From a checkpoint of a small transformer trained on Wikipedia.
Size: 9 layers, MLP 1280 GELU, vocabulary 32768.
Training: 751M tokens, 11460 steps.
Each number is 128 + 24 x the weight over its row's rms, rounded and kept within 0 to 255. Layers, rows and columns count from 0. Numbers have three digits each. The size before them is the row's rms in percent of the matrix's.

# layer 5 MLP up, 1280x320, rms 0.068, rows 265-364, columns 0-63
085:159149150111086108107110149122099147120122136136089133121126132140085162124140121096100123108128147154068107124161142124118150145118136186153142113162124134131162118195147107125109106131141119
082:111115115064120102124140135148150139141091102122111125104159129108097185157105087140118162126133173153155146099106143113103138104114115135109117075109113131114094124136111139130102163151135125
090:130120145060124099137124084111144135104119116147122147102112156081088110153133143130120166144107124148171159107171142150130132095087150110140099176154191166105171114113105132124164150116149120
103:121110093140133134111110179082126111133144146118105131129155115149100158127130154091130164123148132168134118194153133126144161120163126117151102158112126141155141150119071106125117121142081148
106:118095117114092115119132128131161137168133119145171094135121115137079111124150129141109118116145123137157124109132142140114185164099163150131123127105071150094123119114129065170141133093123089
093:102104170117134118107101134075117103110137087156121116150136141097080110126172143121191124110115141122114134177160147118127147072132115123136103099154144204173161096135101122151167101078123153
097:123130119091205115127124136121130148126109089129109142145134145089160126125149119138080167126127145070139127149153122126128139129113129098157097097119110128117156117137107149142099148154130142
102:194089115099098151164117102093114140109124163098144133154136154142114131105126072124131142164124170154164118144131117159141111107098133096145114151100104124137120118073118137113144137144127143
095:108107143117131113166116088090129134128106083114146135131074112160119129175143119111170125173119136108161143113182161139121109113116138098131125129114140119091151113108156127136077144134110128
092:060135192158138145124170097105108123136129133093166145144166115119142158066116125121135123139174161164159154175113143141140099140169149094101179117116120181137142141126132126100147122137097161
106:137110142114113101111106154093065143158129131110128103083112145154122162166123124133098141126158112172092127107126093115133142134109126095148149107166132157128144137123114161101126158168101131
116:153092206115132163141143170111103176121118132107148131135116143132096102088091150148076105126113147136117111129134130139130139115137133151113114139144136153130112159135179095130142138117164149
090:129105116131148131173132161111158123113119145099144110133160120159104134119128129138118123156131136073092142107126088118118114142128129166152127136141113119134094094130134103148131186114162118
084:133144136117151104157137124124097177155103153105091091179137071120133116093124154159090107160129149120131106112125143152124184164141124113142120104148090081132103118166148151130149128137121129
108:112113109098110130143145104136067154141132119113153132155120128123125105130159116142123162125121101108134094123108124112155126172184133118173100143152137165141104093124125150126118132145132142
098:120125094110127117143086132110114137149126140150115150140119141137096120149132105148134104156111168161092099150166126107126163152135137124120145132127108173135154109115120132109133117148183108
088:134125141121104128131080120137132154134103184130148121127133177141110107143088104130140084102137108143106122125101120151129108140101127147106134113164132107117152142117123161136157143165120119
117:132128127117153087124085155101146119123061134108125112131097099131138111148150140136141096133068137110163098125152096154134161099104165097130129127140135160131188118146102133123128178110112114
106:124092145123115103133142114073080124155131137091108152140133106107062131138145170143134165122128159178171133137141132148128121152134125159119116145096123169132130109102151152161108146117126149
116:100134123096076140089126132087123148124125094066163118167156138114138096095147155125101125123100121128126112134144112132140183133135120151150142123130149159156127139099156059127115133143093114
101:153116103127108150149131086165090177157153124119142128085088127106135143090160101124104132121109165135084153140136115116149092171109101140116093156113129181093127123105158105132113133141161113
106:118100126129075110099153144138120118099162073092101132120111082142123122104109115131156117110152137095139138140177146147189112162100116145150121139108131145123100129176180105157138110136167121
083:137087102136072125161124124132136150092137123089155077152132124140145141123133125156100159119126142104109156117139114127119142167163148125136138094100103117119130179124125129136092156136156153
090:158137104176107100121128110122117115087116119141169121092082145137096144140090110122092156121156106166113129109100152186146093108170127134128124168120121147087105130145130147129113133147166113
092:158134081108103116142137116133135096110127133148162120091116110130121104119076096138140104134117135113110126101164111165129145126102158097136107149165142123112153082115152174099163139117135094
086:100118123146157151107179171164099141144111140103137119126142120130134111120111112143125121112118132092142121094107149124134133137235116107175167148152138120125107154128112100116160114184134128
101:132120128153132111109089133111104163126147170069113159123160092144146164120143112120110126127098146153098151116108092163124108140134135117110116127101160159118116111112164158084132166149174153
107:138133136130128126124170126110120122094151142116105071121127135130111146151115113126189126122121111139164161096131160109132147119167128161197115143091117118127101067132141130148132154099143119
101:139154119117138097130159130146139115107165131139126105136114125123141137116135170114130143107112185111128147104173078115136150149119099131133147182109120116136141115132156136118176114140093101
087:076121164123122081146108173157132093123130139107132121076152152134128132138125119092125191144124093143141119129143158138136159151116173135138128128119143151120091164104134043127121114129180142
093:165087121090139106163138121122108157119136114161161109133162089084128167110124121143126140112111147113112133151131125135144126151144136146127134148099162130101170127149145155098119152164167089
101:126075096101140124149121132117153086152166087124151128110157138133116128151173118132098140146139133118128133118128114135163150117150139117131093191164181145166093104115093107105138109129092143
104:149124123125117113130111133103144164101130145143087116089087139109111117158155118153117172148119117166133156132140127108121145120102122120099152158113124113130133088113123143149151131115121122
111:113135163130113149104071121131123162145127103097134118145124149110107121124141153127105149128072093162145105145100110123167132156164153167133173119111093137160108095088161116168154136161158116
106:114138080094131120171110151129137168109103120122141066127121116093148115132122124150144145119114144146150119122119090152138136142128143128163158129127114152113132125137112112107116103139085109
089:141124137065081132121135113140098143049137127131150132119141102093128153120191151097142137122135096147133135127150104119139127154163147153111099124141139178095140121148116091118138141126094126
104:143112105100104086089077094141133150118153125119115146122100151166101093165148105148144101118097095142133108104130132139124134117111118124150120148066144116131138122098149097127110100149140108
095:137083126120075135159121067148175142151120141141095145149126140173115159145141156132139114137079100116121084145147113125099137136164092108161122115165131149132155120133152123136112108109145181
109:168130170120151119159140137087121130133129120155104133127167145177129129115127128128160126134137153112130145138129137151112137094156153102123105100113125167112114125061153116152140125096133122
107:118135142131150165173124160132128147106115119164173140129120167149166154132150100148099098121164103114127130129108130128142107109163123126121173141121148165130149117129153111075189135149166144
111:129101130132109124174094096136156159105134115110125147105093127099093148155112076130114128064118081127145110140122143166146104180096128184116159088133121136133136137119110141181110108159110077
101:104087107127169132155129120126126140184147169143133138117139118138179133095139113118056118129152113182135146154136126132118155160136130098100143093114084153137145117134112134128126121149108118
108:135100131078080131143152106122144156105137104096131065134125124156115125158173079093109108145103125142133133139120098135110126142119177090126097043100150107162156148089121148178136142111156116
098:160109185132147117147051146115116154129140086082133132107109148121120139115152131108089160100095133135129141179121131128145125151137131141134136123114115136141117087133160166154163118130107127
102:107143151082149134070128123086141119134149147105130080125131104185113122154142145115145147152117152100098115126194113112115162136155148116113089123131167159126176120112124119128110139111124129
113:148124126119106142139088120129117139086120100167138151151106117107094143126139114132127135110152107182121162128096112140119148187147114135155138101139121190101128084136117121127108118152136098
102:161108122099109134125146146096085190172098123105138139075142152134106155111127121107136129131083133141136167167111136154138145128132128120110156120109102106037097118162149139164123127210134126
109:135142102125158127130131137140127162137106132173139124146155071123103124129146121154128140160104097123163136108127156182147143133123167137154120091126108115092154117143104149107132087165147162
105:113152129100123120114092114148135124103116184108125110167115106133106107167155125158163119150137139109118147119158132130173160128139134134114113124158143135132107093099109115120101117122156144
099:140136148091118103137143073165171160118169104127116092083079184165087109158139115122106130112126145165152148084170135105121134168108141137099117128102133146105133073128130137093139139124114121
108:129098108165095097157069152103160131147123142120126133177122097159101108144116108156108137116100170169090119156103086099159148136105167106125154155090109148110096099136096109162127132135087120
108:102108133109099105183107146134105146166109171104116130103151171160096106133117139121124098109132150147130117102129151109161144119110178126112130125133111123143121147121110155147163169090149102
103:133134204136150150119124127100131103076142124116135207147178108137126159090181143120098147113097116121135073133123128122158135144176080140115102153125150140169102144128101138137115132073106183
102:097096111139172106183122154105177130143113162142188125129090108089134120150131082132111125155134168173143125149108105118097133164136116155109154089097115105078106076091128160158088143191135117
101:147140158138096112136109134144126142085148148075131141142148131141081154147140139125146146095105123128121148112117120160126133163132134121103106139133138180096136090162148143113139126117102136
110:084108150117124139116129130119112130131146106108152126093127142157144158134134146137104177105120155129162135130112119141140173142148151134065127101143144161094120095108136089091117116096141093
096:115106101146104130099142094127118115106151105104113157077123148135081127103150133099131169092109129146169145124135143118075109140083140132112148142103156137153140131141115080099142079151136167
095:125132168116140098155108109140149086118125120165125132127137119183136137088135097094131146085086142125136132127162116136141105136127164175107084147136123108123114131081150072127131123169184137
088:152151156143124131148120146089133099135087127141188091132169110109138110138158133138124141104131152138200099105110155165113173136106166132173135133161154100134157138117160139121120124134171150
109:165041163129154090103097131055147148129154126120119108135082168147119118172104134120147136116140170158137152114140086145127125121116116169145122121133138157105126181072154163128156112143173122
099:120136126107112142180143097158106138085105128117123083149153143118098141105101147136067114106115122122095133136137146149140146103150106145142144140154105153120139138120125150120150121107094135
107:145105126114138105140092113112131167136131162172095114154170072100136124094160139159091167130124137162138114110102147156153183159138127145120122126129157128120097123098131112148070167129103155
085:109125115124142144122121167083150149152079150146144118114138109099120105148140106122140119095145174114117137162103135138126127150116098125159119117124118106110149141106107131104125131108106148
106:136126161149148146111131171114167175100085142124131124111127179155127146145114157102118146121127142161157149130137120123118122126113131120127170068093119119065116120126144130123105094099103151
105:118110147116135120101153144129140094108136082109146138161132139169105137086175166124108170122116147106137111133118086159135157123117120138132078121141105150149134121092142093101118107156121104
110:113098142153152164097175115118133157090141113089115125088095177160128141129103109113106125110101148138156150116124106170126120100083123187105166120099142137153128108165151117138139147154143118
099:126103109122148135150122108114170147124108152130141152104157105150143095136181104105083151134101149116116113166165131142136122124163116100103142094134160160138132141065152165082103124093126118
096:135099126144139130153131110104123156128130105122082110127103124131129101148144102101151139130103112095151153150093117158130112123180132100088149107166100147129137139159120125154113124144090091
101:131096150141117092121110123147191113141162122146111092122129134148097109143149118106122146113151144191180140117109099133135104154119109118136134127077144141141157100130135142124157138129119113
091:121144127118110118166136131145178145157167121138151153129149133181096146115141141086111151146144128149113129118108089090113120148135141144139064124134129124088131089116154114151146135120117150
098:115097132095159130109109120142131139179151126094131143112113116154111091135139122150159145130138127154106127128142149190136093063137124120121108129110112112088122137151092133166143127139113151
107:118133118097112149160074175120154149101143170100135160096124069160119185111158102123087098102110149126138096108141108137140150065144148131138138113132121139152107148152122132161172120129169164
108:097130116116098145109077072110094169121137104089106125121132123122119128104061121144128147137095110146120096154159151107153205143157134128126174117130148137117165116155126117153138137125124116
084:111093096119130093120140097118086164152140144112092152136097140129120092144130109100102121155141094115129131087119123130164164147134117110133136143111098126117109133107135117141180141146138135
103:143117145126103112128123117148121116142140128111146099090114125114123111131176161076164122122119072147116108140135123157157113133126128131138101166117116129160147126134101095132166143112100135
099:128104128119113143139108100142148133111118163094144105125114174166127106129156106110128124133106128158151152130144149124157174123134181126152135148127144148139123120125114165148124149112108160
101:151094118145118110159117141153115084150143114141166142109163139127120135101107108133146099126116135163150157087141107143122114103114160139159146161110151098080107103124157130109164108140080154
103:152091132103114121120167092134162128108180130159171130094107132166106098084126084159109118114114096116096111116171123137133148104128131155151166136172114122148149144114137112168127127156133109
106:119141129135166137102118102131146163098137122110142118092108133107079148127122135097137125149107120135128129110130134135196112132124113139141111129103131106153104103131108109129142135141116150
098:111134149131118103137089111041170132128133133166092167044112088109109126129110162179134140087087106148170142144156123115150148125123129130074105116136097095146144171096163155128137146164126133
106:126118156109149135111139126113140147090091086150100121155139137114129119124168154155079164147138113108102131160116139178183173140143124157132129117107114144152139120102125113112156117096093109
104:138129113134143139143152138127152088113141094129143142111179140149141122144152160154192145102106131132131147100115149091137087104127100168131087119198183146110190107143126079147135126124155146
103:119123162118138132139073127098140142102127127134134148147125122130126135110143119101106148131121156173112092149132111155122138121131154124115108131134154163151179120096161143118109196123158188
097:125081167120119133194105096116100120143091115168130092116127133102137167072157113105120136110114161192174132121112158131130093100126138145133102124118167113107146134155133147178118138065125120
097:080106138105120088123140134131133148075159077132121101131186126179147112128170117104106146111158100148125153138125146105110148130141140127129102137156166113090134143140169172094128149120139081
092:187121124110136126144164125156126118135132097153132186146127116145122137176124133118158119137087088173127128135145122183143127188144088163128116115125117126145128104135087153132139122121100150
105:130142128175142119151144106154104154084131147141153131171127126111111132080119121127150131084132091171134156158150143091116158116087117148082131113178135164146155144108168095137096141117109134
092:133113120131163087152149131123160109118123116158134120155095119127099146165130099150185157160156122168152150124160153108114101094179124166156129146165108168124093140108085114125161131079129142
094:119132122113103114137112140174125146126147098145123077131138103119120123085099119094142151135109159119126157103166168123109182135125108138165133149135107120167116101105119157115153128088108126
099:088119134094126122123098131082112101129129074141148156070111142149101134134141129112151115128136131152124138155162122139123136134110167106146139148116141140091145153089096114157141171131113122
109:136138154090098147124088129129122123125143135087175111117132154113130129167141132113131146129139082121142118134114121091112141116119121103124115124109129175128114102125139160093171107119134112
105:139110105095100154154124091150120141131117099158132141150112131140138102103140102107148168108100139140137118123135186135122161149162115125135128125139130170078172109109113103138123148117100137
110:137105143107122103157118122146135143119145156142122156141153168161114145079142112111072139099084112147150149140130116096116133122151117112113125132124171171138122144107176130106142170129130151
083:153161167109083134101127174100124154111127155089160104100098158145111109153109125108063129062121121103130099104199099154106136155144145128148151132135084116128154124168154176144127148116149121
097:153123131082122132134143130133102159174110147116123134124094131184139070115118135108150091109127148093144149114166104137109138114125142130135127123169132151058181122167156136171115135112137133
101:135094130098144113114134139105089142139140124155141138127114152141146126120169152123114118112145115132117146129111120152132133105099131117089150139121132128108170151119098121166109139149141073
101:115088105083146091109129120143182127092133115178143124128133154192137124112148088154071130125097121105197119108139122088116142144157111166077155180172132158138162121145138162082130171158108102
098:106106104107124145128105119135159128183091099092106110147117097126146141149107105098100124102149094136155128151095173148114185141139143123146127140123103090112090146134134120172144149109138096
101:139073145158127142157127111131149196129156109112143066118110166113110123124152180091151146141119115110092147125109071142145146112129116128169106109128081183120102167104156103113124178150125154
094:143142149181085113123172145096107165134118161096148119100162151125105125118175098119112146094112082114117141110102101139121214157120117112097177094178114121096133126137131153095140117116125070